{
  "n_kv_head": 4,
  "head_dim": 64,
  "rope_base": 593000.0,
  "attn_scale": 0.188,
  "bias": "qkv",
  "init_std_up": 0.0404,
  "optimizer": "adamw",
  "lr": 0.00189,
  "lr_mult_up": 0.636,
  "beta1": 0.9,
  "lr_head": 0.00741,
  "seq_len": 512,
  "doc_mask": true
}
Each number is 50 + 12 x the weight over its row's rms, rounded and kept within 0 to 99. Layers, rows and columns count from 0. The size before them is the row's rms in percent of the matrix's.

# layer 12 MLP up, 704x256, rms 0.0962, rows 87-105, columns 128-255
099:53 54 37 39 46 55 49 39 44 53 55 50 32 62 60 46 49 45 63 47 43 44 50 44 62 63 41 54 54 58 40 59 48 51 31 66 52 56 58 46 43 56 53 42 45 43 22 65 38 41 64 36 51 50 51 36 26 44 58 45 42 49 26 25 63 45 37 43 44 64 72 26 40 68 51 64 59 58 43 31 51 52 23 25 52 51 37 60 35 50 48 44 47 52 64 61 33 43 37 51 37 54 26 39 32 53 57 56 37 74 32 51 65 50 60 79 34 46 35 47 47 51 74 54 50 52 56 47
100:72 56 26 45 31 55 40 47 36 38 52 56 59 32 41 57 54 59 50 30 54 40 40 55 36 52 44 60 49 53 46 42 20 79 56 43 55 41 42 69 44 45 62 43 79 32 50 56 43 52 59 40 54 76 27 64 66 49 39 54 57 31 58 46 56 44 29 73 47 44 59 33 60 51 47 49 50 39 36 56 39 47 67 57 53 54 59 49 50 61 62 40 48 34 58 33 55 36 57 26 44 68 50 52 39 33 67 49 46 35 69 50 59 67 46 47 77 63 63 46 65 60 54 44 50 43 56 75
099:26 47 36 40 36 30 62 63 42 53 47 59 69 47 71 59 67 45 56 45 53 53 49 54 45 52 55 50 47 27 61 67 52 39 82 41 50 60 45 76 52 44 57 80 47 60 60 40 50 73 61 40 45 43 55 56 61 41 52 55 60 48 50 75 56 36 53 64 81 50 33 64 54 38 58 45 60 52 70 47 41 60 34 51 61 39 46 67 64 48 56 61 50 58 57 63 50 56 64 40 40 32 47 49 39 52 80 37 59 70 67 62 79 46 65 44 50 65 55 48 39 29 36 60 43 67 51 56
100:46 63 33 54 32 40 20 50 45 73 48 45 52 39 45 44 52 19 55 37 60 61 56 59 47 50 45 40 37 49 61 41 40 42 44 48 72 44 49 59 61 40 59 58 57 34 75 55 43 40 64 55 73 63 49 60 35 54 55 55 58 30 44 65 40 48 75 84 58 50 62 43 44 35 52 52 49 71 28 35 54 64 49 44 52 30 54 52 58 51 56 27 50 50 50 58 51 55 57 60 55 52 66 38 58 40 40 55 36 66 56 29 64 44 45 42 61 39 33 50 48 33 52 75 56 57 53 71
102:46 37 67 54 53 37 51 39 29 54 50 51 51 53 35 47 51 33 55 38 59 73 71 46 61 54 63 50 66 33 56 60 74 51 37 52 52 42 63 63 65 54 59 46 55 39 27 84 53 29 33 40 69 45 59 51 53 59 40 28 63 46 48 58 41 54 45 25 51 54 60 41 48 58 56 58 41 42 38 41 50 47 44 53 38 36 41 58 60 65 51 48 40 20 55 57 50 54 44 49 16 61 53 76 46 51 33 51 36 37 37 56 54 70 52 61 58 26 52 65 32 44 56 45 64 47 68 53
101:58 58 55 59 36 52 60 65 62 63 46 53 56 49 46 22 46 30 48 56 48 25 48 51 52 41 47 69 43 44 59 56 58 52 85 51 39 59 42 63 48 40 74 57 76 45 50 57 30 55 36 53 52 63 60 43 60 65 57 47 51 44 73 44 61 44 53 47 60 66 62 57 57 50 55 43 69 34 44 50 37 30 43 45 31 53 56 76 50 44 51 36 72 31 38 49 59 71 28 27 77 46 46 34 64 58 47 42 54 58 45 49 76 37 43 56 50 43 60 54 35 45 44 42 44 52 56 45
095:37 60 49 43 51 60 57 41 38 71 60 47 44 81 48 41 67 49 37 28 62 37 46 26 56 61 47 55 35 66 45 53 66 58 38 72 45 49 33 46 63 70 61 53 46 38 53 48 36 42 43 56 54 63 59 46 47 59 62 41 48 47 16 73 56 25 69 64 53 32 53 48 42 58 62 37 46 60 54 25 50 42 36 55 36 46 36 51 67 42 50 57 65 68 35 44 71 32 35 54 45 41 36 41 50 34 42 60 54 64 49 54 52 65 63 44 50 51 45 54 71 77 65 57 36 36 40 33
106:48 56 37 64 51 71 56 67 56 48 24 56 62 86 76 44 55 68 58 25 62 49 42 45 52 55 55 51 36 56 43 80 69 35 62 43 32 47 40 51 39 55 50 36 40 36 58 40 71 39 64 63 50 49 55 54 61 63 51 41 58 56 38 60 24 47 59 51 43 39 53 54 29 50 48 48 37 44 44 57 69 65 30 56 41 47 44 54 40 54 58 65 30 46 40 61 33 33 46 51 72 50 33 67 40 52 48 50 47 56 75 62 59 36 29 53 45 33 51 46 51 66 38 65 65 53 35 44
099:69 57 37 59 58 65 50 49 35 65 42 42 58 51 51 50 68 44 59 38 56 49 45 57 39 50 54 48 50 63 59 46 41 56 73 60 68 47 38 53 50 53 59 39 39 62 60 53 38 66 61 63 39 45 59 62 31 38 50 26 60 38 57 44 48 45 76 45 16 42 66 35 74 20 61 49 58 50 37 53 45 66 57 30 31 51 58 44 29 76 52 42 44 54 76 37 56 30 44 43 48 40 64 41 53 33 41 55 57 76 33 29 31 44 48 46 39 25 43 33 51 63 55 55 67 56 42 45
106:37 56 68 57 37 34 39 24 53 35 65 42 63 49 74 54 48 50 47 67 57 74 63 48 43 57 49 47 55 75 56 43 42 44 38 53 62 58 47 59 45 57 45 51 36 50 67 54 46 53 35 47 57 46 33 77 46 47 29 40 43 24 57 38 50 51 49 48 34 62 40 65 57 52 44 58 50 60 23 55 59 34 63 45 74 58 65 43 54 70 45 45 49 59 58 75 59 56 72 39 67 40 73 48 31 50 35 62 61 48 36 44 46 58 49 70 47 53 72 64 57 55 37 59 44 48 60 46
097:62 49 43 70 53 53 40 71 55 41 61 33 42 55 74 58 60 37 45 64 61 41 48 58 46 43 53 44 56 45 52 82 51 46 40 48 62 58 79 39 52 47 72 43 52 63 48 49 32 64 50 50 39 59 35 33 49 55 50 51 43 48 56 44 56 82 28 62 66 43 64 54 54 60 44 48 60 48 36 52 40 24 46 47 70 55 41 36 44 44 50 49 35 53 68 59 55 34 39 68 41 65 56 26 55 51 60 34 56 51 63 46 56 53 42 51 38 69 54 48 13 53 57 73 55 31 42 43
096:49 25 46 58 54 46 72 32 40 32 20 56 54 51 49 42 38 42 26 56 62 32 47 48 45 25 25 65 48 42 47 24 35 53 47 63 48 63 51 62 53 36 54 45 53 45 49 56 58 34 46 34 60 37 68 39 40 52 63 65 41 48 57 47 76 60 48 49 70 43 44 44 37 39 64 50 47 55 42 54 43 70 64 71 71 36 43 50 55 52 46 67 61 65 41 33 49 55 48 53 43 26 63 58 58 62 42 36 44 51 74 63 60 38 49 59 40 39 62 54 42 64 56 53 46 39 42 60
099:48 35 42 64 47 31 43 36 75 55 61 66 48 37 42 66 57 69 39 50 54 45 58 57 39 47 63 53 55 45 57 70 47 59 38 49 65 64 41 62 61 62 55 53 55 60 51 54 42 65 54 53 67 37 56 68 58 53 44 56 63 36 48 65 51 46 36 50 53 53 49 76 28 47 58 39 51 58 52 69 63 57 59 57 74 25 43 73 45 27 43 52 65 41 46 52 31 57 34 66 21 49 46 51 78 35 51 83 38 32 46 63 65 39 44 56 52 37 41 54 59 52 67 28 39 43 41 37
099:52 71 42 45 39 48 65 56 30 45 53 48 42 88 47 63 49 50 54 56 55 33 38 54 66 34 51 58 48 45 50 54 49 65 43 45 28 70 37 52 44 61 44 62 51 61 46 49 44 46 45 41 64 45 54 29 55 39 38 55 53 53 57 58 43 79 57 27 43 52 80 47 41 62 40 40 54 36 38 47 50 53 61 41 54 42 50 72 57 60 45 59 34 68 46 55 19 23 47 44 65 43 59 47 42 34 50 70 41 72 50 42 56 45 62 34 53 45 50 35 53 58 67 35 43 55 39 54
098:66 52 45 33 58 38 31 59 41 58 61 63 44 54 63 77 48 49 43 42 41 54 48 46 72 62 61 48 48 43 55 35 55 69 44 73 53 52 50 23 63 33 53 68 45 46 29 46 37 55 35 23 45 65 36 63 55 71 44 43 51 56 55 40 49 39 56 60 47 47 58 61 68 44 67 31 36 47 41 42 53 48 59 57 42 61 50 34 40 56 65 51 59 49 70 48 44 56 53 23 61 52 65 47 66 37 51 54 39 27 47 57 61 54 56 41 49 41 58 69 42 40 58 61 54 36 59 45
098:43 63 56 38 41 32 49 46 54 62 21 36 77 65 45 58 39 47 28 42 41 71 47 32 53 46 45 53 66 54 45 33 44 33 47 38 72 63 45 56 50 50 54 65 52 39 63 59 35 53 49 43 47 58 60 27 54 43 47 46 58 51 53 38 57 62 37 33 53 55 37 55 58 35 37 40 53 35 39 39 46 41 46 56 58 51 35 43 55 53 47 45 46 58 64 53 60 58 36 38 72 50 65 30 55 63 63 30 47 50 54 54 61 52 64 48 45 56 46 64 56 32 55 51 59 45 51 47
103:34 47 56 45 39 27 25 35 54 28 64 33 41 53 45 71 60 41 40 60 27 44 61 60 44 39 55 63 35 42 58 56 34 44 46 56 21 38 32 46 59 49 50 66 51 44 42 41 43 38 40 53 45 61 58 22 32 57 52 52 29 44 50 43 41 44 51 52 62 70 49 37 56 24 52 52 64 62 55 64 29 32 42 46 28 36 41 70 53 46 60 66 49 57 47 58 38 44 36 60 41 37 21 70 44 42 64 60 35 43 61 29 45 60 55 26 54 58 48 38 49 43 51 46 42 49 35 48
099:67 38 48 56 53 64 57 55 47 44 46 51 39 67 46 42 56 63 33 26 40 41 34 50 65 44 59 37 51 53 47 62 78 30 44 52 50 61 58 60 42 43 83 48 27 25 64 56 36 57 59 37 54 48 43 43 52 39 60 68 62 54 63 48 51 37 64 41 58 59 54 54 74 50 43 40 41 48 40 60 44 49 39 56 51 76 50 58 32 37 53 49 65 39 43 38 58 64 26 56 42 44 43 44 56 41 52 58 62 61 46 51 38 33 55 29 70 63 66 40 36 45 19 46 66 32 45 46
100:67 39 28 77 44 51 55 54 40 49 61 43 55 35 43 62 34 53 59 50 38 36 43 53 39 48 69 31 48 62 44 52 35 56 45 30 85 59 60 45 51 42 44 47 54 31 58 48 53 11 54 73 51 69 41 56 62 44 54 51 66 34 47 47 48 53 48 45 36 72 49 30 33 53 41 53 45 38 45 58 47 55 50 58 41 42 43 54 47 53 72 49 50 69 42 57 67 56 50 34 77 57 40 33 30 52 42 64 41 25 58 66 51 60 57 69 40 43 62 62 82 63 47 48 55 38 48 43
# layer 12 MLP down (transposed), 704x256, rms 0.139, rows 87-104, columns 128-255
098:44 55 42 54 55 33 46 65 48 51 53 75 44 58 59 29 41 72 57 67 47 53 49 39 23 58 49 62 45 54 74 68 33 57 50 60 47 77 49 68 56 51 48 31 69 61 43 38 73 45 60 53 40 65 79 58 34 53 38 74 47 48 55 49 32 50 45 58 38 44 43 65 48 40 64 53 52 56 59 40 52 58 57 49 22 46 36 33 58 45 52 76 41 54 54 66 52 60 56 74 56 37 49 54 36 35 59 53 51 41 40 41 88 46 39 33 37 56 39 54 38 41 43 60 44 40 35 37
101:44 54 39 77 51 37 46 56 59 48 59 46 52 43 42 54 68 41 70 46 42 53 51 44 52 51 73 64 61 54 00 51 67 32 70 58 63 48 67 48 53 29 26 57 41 48 64 65 57 61 34 44 60 48 40 46 61 43 49 50 51 62 44 48 70 68 56 56 46 46 35 64 47 48 68 32 42 57 59 45 46 64 46 44 49 66 60 57 49 77 61 50 36 33 42 56 49 48 41 52 53 40 51 43 46 47 43 30 67 42 56 45 45 41 36 45 42 49 67 43 54 57 65 34 62 48 71 53
097:37 71 30 60 47 64 54 56 55 50 37 48 47 69 43 32 60 59 42 38 42 57 58 51 41 58 40 55 62 45 50 41 66 39 40 50 36 49 41 41 54 54 51 62 41 62 28 59 57 42 57 28 42 50 63 41 55 73 60 38 48 56 43 49 41 62 75 51 51 38 46 55 58 64 52 31 24 45 38 55 42 57 74 62 57 64 45 42 34 33 42 48 43 62 60 58 43 65 80 69 51 37 50 44 59 52 43 65 56 28 51 54 51 41 31 41 25 55 48 61 53 66 51 64 42 63 53 60
095:48 27 35 30 68 37 36 34 48 63 42 46 64 51 49 59 44 65 47 75 62 39 47 31 44 44 47 43 41 42 87 30 53 54 56 40 49 32 36 32 62 35 64 47 55 41 80 81 27 48 52 52 57 55 46 26 65 43 39 69 44 44 61 30 36 32 43 46 73 64 52 24 55 53 72 45 70 45 28 66 43 55 14 41 44 50 33 50 50 62 40 34 48 59 45 40 50 50 37 41 71 58 50 60 60 52 57 43 50 43 45 56 57 40 54 66 68 51 68 55 58 53 62 68 63 42 37 58
101:63 60 60 63 39 49 45 66 52 63 32 56 51 56 58 30 62 35 58 57 35 51 71 69 79 54 54 57 59 43 99 59 59 40 57 54 24 34 62 55 63 53 48 51 41 48 50 54 64 69 61 70 37 36 58 56 74 56 53 34 44 53 48 55 56 56 38 43 71 47 38 56 53 59 29 69 35 46 53 53 70 45 44 58 46 63 52 58 74 46 54 45 55 49 70 45 50 73 52 70 49 67 37 41 33 68 50 54 49 43 58 63 43 50 44 45 53 49 39 40 54 58 37 46 62 44 59 42
103:72 45 42 66 40 63 65 60 62 57 68 55 50 38 43 51 46 67 31 61 65 30 42 56 38 47 70 66 70 45 00 39 51 42 60 36 40 35 49 65 47 38 37 66 35 39 50 51 53 50 69 54 57 45 48 70 52 45 28 59 39 55 50 43 41 53 48 47 46 38 41 54 59 45 59 44 57 43 59 46 44 52 50 56 43 50 68 58 36 40 50 52 53 62 45 56 54 50 72 56 39 49 53 55 50 43 41 33 50 64 55 51 56 55 46 71 41 46 50 51 71 53 60 59 51 49 70 54
097:21 60 61 43 35 34 59 53 55 50 40 56 54 38 58 42 67 17 53 64 61 44 57 41 41 55 45 56 59 51 99 55 61 53 51 34 33 53 39 53 46 59 52 64 69 59 48 43 38 45 61 37 45 52 33 57 46 35 59 52 53 55 70 28 41 37 53 47 48 68 44 53 57 55 24 53 39 66 42 53 52 53 45 57 45 72 68 30 49 44 42 57 56 46 54 48 40 35 45 47 52 42 47 73 49 59 53 41 48 56 47 47 68 49 62 53 82 17 42 61 63 62 52 70 46 68 51 52
104:37 41 49 47 55 52 45 71 59 54 56 24 57 51 52 49 50 54 46 51 53 47 20 58 41 53 48 47 30 54 04 45 36 61 42 53 66 61 57 77 64 45 53 38 43 33 47 22 65 61 50 58 62 66 62 36 46 57 65 44 68 67 60 59 49 39 67 56 45 45 39 61 48 51 65 63 62 63 57 40 57 72 54 51 61 46 48 48 52 62 54 34 62 57 56 32 43 41 63 47 45 57 43 39 49 44 60 49 64 44 71 46 48 44 56 47 51 55 57 27 91 24 46 54 39 38 62 43
099:54 63 59 59 45 40 67 48 50 52 53 65 45 45 46 38 52 64 67 55 41 26 75 52 49 78 55 51 63 51 44 49 39 52 44 47 66 50 35 66 71 45 41 55 48 56 24 44 50 82 44 36 50 53 39 37 50 57 72 59 57 35 49 43 45 33 36 42 76 50 27 22 59 49 54 48 52 54 42 72 52 40 56 46 48 36 32 36 57 44 76 55 40 67 48 61 64 37 58 75 50 44 55 62 25 41 54 34 44 47 68 38 54 57 31 48 43 50 60 44 50 48 54 39 55 38 31 32
104:37 42 38 25 62 52 36 36 37 54 56 57 61 60 53 66 28 28 54 45 52 51 60 45 61 57 52 76 56 40 99 57 51 54 30 36 32 61 49 50 45 47 56 53 43 52 46 59 52 51 48 52 63 66 50 67 64 93 46 28 36 40 37 44 40 62 44 61 33 61 75 53 62 41 37 54 53 53 53 45 49 37 52 22 26 44 45 49 59 49 36 71 69 47 37 60 66 49 31 75 68 59 47 58 45 44 46 57 34 31 50 80 58 40 68 56 34 48 44 55 60 67 43 46 62 62 61 37
099:32 45 49 32 36 47 53 51 59 51 39 65 72 56 54 31 47 57 49 52 38 54 55 52 66 77 44 43 43 43 61 52 49 42 65 41 47 47 46 31 42 47 53 43 41 37 68 41 33 34 56 47 77 40 54 55 43 40 61 60 66 56 21 13 46 51 66 58 58 37 47 41 49 42 47 29 36 58 53 65 63 40 40 62 42 49 50 48 50 61 52 43 48 47 46 28 46 47 44 46 55 46 58 39 52 49 65 41 49 45 57 60 61 52 52 50 51 59 37 65 53 57 61 26 32 49 43 38
096:51 59 46 49 42 59 52 51 32 44 47 34 52 60 45 58 46 63 67 48 49 61 50 56 52 59 41 42 33 43 72 56 62 40 26 55 41 54 57 44 62 64 33 53 46 45 36 32 56 52 37 20 39 56 70 55 74 51 42 57 69 57 42 42 47 40 45 34 39 59 60 58 58 55 58 54 63 45 52 68 39 45 39 74 52 46 49 58 67 29 39 47 46 50 42 37 69 47 69 67 27 47 40 64 51 50 33 64 26 43 46 34 62 40 40 26 51 52 49 70 65 58 35 61 42 37 52 47
100:45 44 39 49 42 59 62 46 30 61 39 53 55 63 42 39 58 47 39 65 35 38 46 40 39 55 39 61 66 56 16 37 34 40 62 54 58 25 61 61 41 49 68 33 40 43 50 63 50 55 49 47 40 51 52 59 36 69 50 68 48 68 44 55 66 54 55 47 47 39 42 63 60 33 60 61 62 31 49 45 19 64 42 50 47 60 60 63 48 77 37 27 37 33 54 62 50 48 43 53 71 59 43 49 58 60 44 58 56 48 62 41 43 48 44 47 41 50 49 50 64 64 62 64 71 50 61 68
103:55 60 49 71 60 50 71 57 50 58 35 52 69 53 49 53 40 35 50 42 37 55 57 41 54 48 71 53 61 51 00 46 58 68 43 48 28 59 38 45 59 37 44 52 40 53 46 39 47 55 65 43 58 35 49 41 58 32 57 55 47 36 59 56 50 62 51 59 48 35 40 35 66 55 41 49 31 46 40 50 49 58 81 34 51 81 41 49 57 61 45 54 38 43 56 37 53 54 67 66 52 42 53 53 38 33 64 30 43 45 27 46 33 52 60 46 36 47 55 63 54 37 57 51 39 38 50 53
100:74 41 33 56 69 39 65 64 51 38 72 54 48 50 50 41 42 41 56 51 46 60 41 41 58 44 45 78 45 62 19 46 55 55 43 50 44 54 41 52 64 76 67 64 53 37 31 64 57 46 66 35 38 54 48 45 41 82 66 52 73 57 72 36 61 39 69 45 66 40 48 55 45 43 35 28 62 39 34 52 49 45 58 59 56 70 46 41 45 53 55 47 38 36 52 43 20 50 55 32 50 44 46 64 42 59 22 59 66 68 56 41 60 29 40 52 53 42 58 52 43 34 54 49 43 38 53 43
099:39 83 39 67 46 73 53 72 44 35 67 53 64 60 64 48 47 60 40 64 18 60 49 42 51 67 48 67 39 38 83 62 36 56 22 44 41 47 63 37 47 55 43 60 44 58 52 70 58 56 48 49 52 40 50 46 67 51 41 34 58 39 48 51 38 46 59 48 55 51 41 58 57 36 63 24 71 49 56 63 63 43 51 51 38 48 42 56 44 51 28 60 32 63 50 40 40 37 35 47 49 68 58 45 59 47 52 26 43 39 27 46 45 64 40 51 48 39 36 41 56 70 30 39 38 47 41 38
102:36 54 54 54 54 50 38 59 62 48 50 70 51 53 50 72 56 53 39 45 52 32 44 59 47 63 55 49 55 59 92 38 72 52 33 58 62 52 65 32 74 58 41 34 58 40 41 64 66 47 34 55 47 53 52 47 32 44 46 70 29 48 43 35 61 45 54 50 64 48 68 57 63 43 44 71 70 51 70 59 57 75 47 51 65 46 55 53 67 35 59 43 56 20 38 36 51 61 51 61 56 51 43 63 54 49 36 50 30 74 57 28 57 46 56 42 56 47 45 40 47 55 50 48 28 64 45 43
099:55 50 44 65 69 51 54 46 37 40 35 41 68 50 61 55 36 58 40 61 42 38 33 94 48 62 57 45 42 49 67 68 51 48 39 61 29 50 51 50 40 42 39 60 58 57 48 66 28 58 73 55 44 46 17 48 53 62 65 43 50 53 46 34 53 62 70 50 26 30 57 32 52 22 61 51 45 28 73 65 64 48 35 42 65 46 40 61 29 55 31 36 43 63 49 68 31 53 43 45 23 61 53 34 48 48 64 47 67 56 46 49 57 63 56 56 53 43 55 58 53 47 40 66 46 55 68 57
# layer 12 MLP gate, 704x256, rms 0.0938, rows 88-105, columns 128-255
102:52 57 70 37 31 49 37 26 38 57 61 48 56 83 37 39 48 59 38 44 42 34 58 32 43 54 51 59 78 65 48 45 51 57 48 48 37 36 56 69 51 63 51 50 78 58 60 55 44 60 45 51 62 50 52 51 60 46 53 44 34 72 33 19 54 64 46 51 63 60 54 68 59 59 43 54 52 26 41 51 56 50 61 53 44 54 62 70 56 64 78 78 36 48 56 62 61 48 56 51 55 50 47 34 53 45 57 76 46 46 45 45 71 65 66 41 38 36 60 53 41 60 65 24 40 37 49 42
099:61 52 57 46 61 51 38 50 40 40 56 53 44 47 69 56 52 55 73 45 53 57 37 44 52 38 51 46 51 36 48 47 49 39 59 38 87 72 40 39 52 41 44 62 49 48 37 52 44 53 48 53 51 29 53 39 49 43 42 27 78 55 67 40 42 73 35 33 53 72 43 44 46 47 48 38 52 27 67 48 80 41 56 34 52 37 60 38 57 46 17 62 34 65 79 33 47 45 43 53 75 62 67 63 41 57 54 35 58 37 41 63 49 31 53 62 47 49 30 29 44 59 50 64 57 47 61 67
093:59 35 53 57 57 59 56 42 46 49 43 30 51 63 50 46 50 49 47 39 44 43 35 50 37 34 33 45 44 68 44 51 64 62 55 70 32 46 54 38 45 52 55 53 58 62 49 35 75 54 76 38 56 55 70 52 31 48 47 49 52 62 53 53 40 65 74 22 63 60 32 41 53 68 49 41 26 26 52 47 65 55 73 47 42 54 42 55 54 43 55 20 28 47 51 43 52 60 48 54 55 49 53 83 42 59 57 55 58 54 62 41 44 60 52 55 43 65 55 55 40 60 68 39 46 48 55 52
101:47 53 65 72 55 52 58 38 41 73 56 43 55 47 60 45 59 51 59 42 54 35 63 33 60 35 30 53 44 62 43 52 48 36 25 55 60 66 52 66 48 34 30 54 55 56 73 43 52 48 64 67 49 53 61 56 75 32 65 23 72 62 39 45 49 62 43 58 35 36 35 55 43 55 43 20 69 58 44 70 52 49 63 46 56 24 54 36 39 49 39 42 35 57 52 55 59 63 36 54 45 38 67 34 57 33 71 36 52 59 50 57 44 31 55 34 74 65 45 56 58 69 56 49 55 62 46 58
098:59 53 47 37 62 44 15 58 63 52 65 57 67 35 49 40 51 29 30 33 67 38 46 30 52 45 44 48 40 49 69 74 49 44 73 63 62 54 31 69 43 50 36 37 43 54 67 52 46 59 47 49 72 64 48 48 65 41 63 40 69 49 82 30 41 43 65 70 39 68 69 28 61 46 49 25 50 65 60 72 76 39 53 28 40 73 55 63 51 50 50 51 34 39 32 44 46 47 44 44 73 49 72 46 65 50 58 60 59 47 39 40 62 28 48 39 43 48 73 30 57 71 68 54 47 38 45 48
098:64 44 48 51 56 51 46 56 46 46 48 75 40 35 34 71 45 46 64 50 51 65 26 51 46 54 55 56 54 41 48 50 65 55 55 33 45 42 56 40 45 46 45 66 52 39 24 64 43 32 45 59 38 36 61 32 66 43 62 38 49 70 53 46 50 54 47 50 32 53 54 54 57 65 53 52 34 45 51 46 42 48 32 49 41 67 72 54 51 59 39 43 27 54 51 46 39 48 29 61 86 64 36 56 54 55 49 43 46 65 65 45 41 36 62 54 59 39 72 44 59 50 70 46 72 47 61 48
101:40 49 50 43 61 57 47 62 36 45 58 70 40 52 45 29 63 34 63 29 66 60 35 54 50 67 37 37 61 79 67 62 48 55 40 60 51 35 40 53 39 61 50 38 53 38 48 53 39 49 34 55 60 65 76 41 38 41 54 51 30 53 25 47 44 43 55 73 39 56 35 43 54 58 56 32 45 45 37 49 47 73 72 48 47 60 65 58 39 58 66 41 39 58 49 36 58 41 62 56 82 48 46 71 48 47 36 63 44 66 63 62 74 32 34 37 49 53 26 49 64 47 49 56 35 57 37 39
096:55 51 44 35 54 67 45 44 49 36 76 59 63 51 63 35 61 29 55 31 49 68 58 34 50 57 52 62 54 48 53 41 51 57 38 67 41 35 46 63 64 47 60 44 36 46 54 36 51 60 35 61 77 32 64 50 55 27 72 53 57 72 48 48 41 51 82 45 63 43 48 42 65 33 57 52 72 65 47 45 49 46 73 26 78 55 50 51 45 24 37 45 64 67 36 64 66 42 76 36 46 42 50 39 45 46 61 47 70 75 50 55 55 39 55 36 40 51 59 30 54 37 65 62 20 61 46 34
103:27 32 45 45 46 25 48 53 37 47 54 42 48 86 42 42 43 38 41 40 48 67 59 53 43 53 52 44 51 45 44 61 63 33 55 45 68 57 76 33 34 34 54 64 51 54 55 51 47 43 56 61 37 31 58 59 48 25 46 24 35 83 49 68 52 61 47 67 53 57 43 53 31 56 52 28 49 36 38 32 54 54 67 69 65 50 42 57 46 41 44 74 16 58 39 44 50 53 42 50 66 42 56 71 70 48 44 33 40 22 54 34 55 67 45 39 58 47 54 31 58 44 72 44 52 67 68 33
101:46 48 69 45 71 64 33 31 45 60 49 53 53 30 50 32 81 39 52 60 47 56 67 39 64 38 28 44 31 65 58 67 50 57 47 49 31 56 62 37 33 46 44 72 56 28 44 50 45 42 51 56 37 34 48 47 49 44 57 50 70 66 50 40 41 68 38 51 50 58 19 24 52 38 61 52 45 44 47 24 44 33 46 45 56 44 42 41 61 44 56 45 51 50 43 70 60 36 45 39 60 43 55 57 81 52 34 33 47 59 66 68 58 41 50 40 57 43 54 50 40 38 61 53 54 70 32 37
096:65 55 54 52 49 42 37 41 33 22 48 39 56 77 59 38 44 50 66 43 45 37 33 55 45 40 45 43 40 46 45 34 57 55 32 43 61 66 52 43 61 62 60 39 59 64 43 57 41 44 43 37 68 37 48 39 81 36 39 42 68 49 80 58 49 63 35 22 36 73 38 64 55 63 67 60 35 52 48 60 37 45 49 47 65 67 44 70 55 58 42 73 56 55 53 49 52 36 49 63 35 63 41 42 62 36 66 81 59 23 33 48 65 53 49 39 60 47 35 26 44 47 52 52 48 51 40 61
104:34 62 43 44 63 65 09 46 51 45 62 26 39 57 41 68 74 60 61 67 33 66 55 43 51 44 56 28 31 47 53 59 53 49 34 60 57 39 52 68 39 57 55 38 56 35 46 40 57 61 39 58 56 52 58 39 67 41 31 37 43 56 60 54 53 41 39 55 51 60 35 26 30 55 48 45 32 61 43 54 57 48 76 63 50 67 48 96 55 27 34 58 64 40 56 62 50 47 48 67 51 53 49 43 67 52 61 67 61 09 39 44 40 55 39 28 65 48 56 34 44 50 58 42 50 53 37 45
098:74 61 46 68 77 41 49 31 51 32 54 38 55 31 51 48 51 55 49 44 61 42 48 67 35 45 59 61 35 58 58 43 29 41 22 46 34 76 63 41 18 45 46 54 48 37 64 51 56 68 60 42 51 23 38 59 64 46 37 38 77 39 47 50 54 65 57 52 73 54 46 47 47 44 53 44 48 49 39 55 20 49 56 29 49 46 42 58 53 46 41 64 48 63 58 34 22 44 52 38 51 34 30 20 42 30 68 39 55 49 42 37 44 33 39 51 58 55 47 39 65 54 43 49 41 53 56 32
104:50 48 50 55 46 47 27 49 53 44 51 30 56 49 74 74 52 41 42 56 22 51 50 75 62 54 60 49 51 32 51 46 55 19 36 25 40 41 62 56 41 53 27 58 39 51 65 59 62 49 43 43 65 41 57 49 45 49 73 33 36 51 34 58 61 54 55 47 50 46 52 47 60 35 65 20 43 51 53 55 73 60 51 73 60 57 41 53 54 34 54 53 46 35 51 43 50 40 63 38 80 57 65 52 81 48 58 39 51 48 57 50 56 29 35 50 61 53 50 53 42 44 50 63 53 46 32 39
100:35 68 50 47 78 55 45 65 52 38 63 44 42 58 64 50 43 49 67 46 51 65 39 65 49 46 52 32 45 28 47 54 44 57 44 61 52 27 28 48 46 24 49 38 45 43 36 39 49 64 34 32 52 57 69 60 65 41 34 07 67 60 68 54 44 53 32 38 52 55 62 48 39 66 47 50 50 61 42 56 57 67 62 43 46 65 19 37 52 70 23 63 65 79 54 47 47 45 53 42 49 53 39 46 49 56 37 51 93 50 40 47 64 38 50 50 50 58 46 27 67 54 40 65 40 50 43 67
102:52 36 45 63 22 59 42 49 40 47 31 54 30 72 53 47 62 54 44 50 40 52 33 56 54 41 46 49 61 68 49 56 64 49 43 55 43 81 47 57 46 50 63 31 38 31 51 31 37 60 56 48 32 41 42 59 66 31 66 19 35 42 61 60 31 60 70 17 60 65 54 52 58 37 63 47 16 22 58 37 52 52 49 56 66 43 39 58 37 40 46 37 35 65 57 31 57 42 55 65 50 45 55 44 75 40 62 50 39 24 39 41 42 57 34 59 48 33 42 49 45 54 56 50 58 31 56 53
099:31 58 59 43 53 43 50 50 61 46 70 56 55 50 37 40 46 58 58 41 73 36 71 37 40 32 51 50 70 65 46 47 36 63 59 49 52 58 52 66 51 43 67 41 67 46 34 33 64 35 47 52 77 59 47 42 28 37 54 38 62 45 58 61 48 55 51 52 51 64 51 54 40 44 60 41 42 62 40 46 40 39 77 60 26 52 50 60 48 45 49 58 18 37 49 36 61 58 69 46 52 57 51 50 30 52 49 53 42 34 40 52 44 51 36 52 57 62 41 47 32 68 70 47 63 44 41 47
099:52 60 54 69 56 26 37 54 46 55 35 38 52 50 26 61 51 51 30 42 54 55 51 43 63 52 68 62 67 26 47 47 50 57 40 45 57 74 72 58 43 57 71 40 40 30 55 18 62 47 49 44 48 53 52 56 74 53 63 37 47 38 53 45 62 55 64 63 46 57 65 51 39 45 38 39 33 49 74 41 40 58 46 69 50 51 47 55 33 42 55 47 46 53 55 43 41 57 61 43 31 41 47 43 34 60 52 43 34 52 30 53 54 57 49 56 70 35 44 51 50 71 61 38 74 30 46 53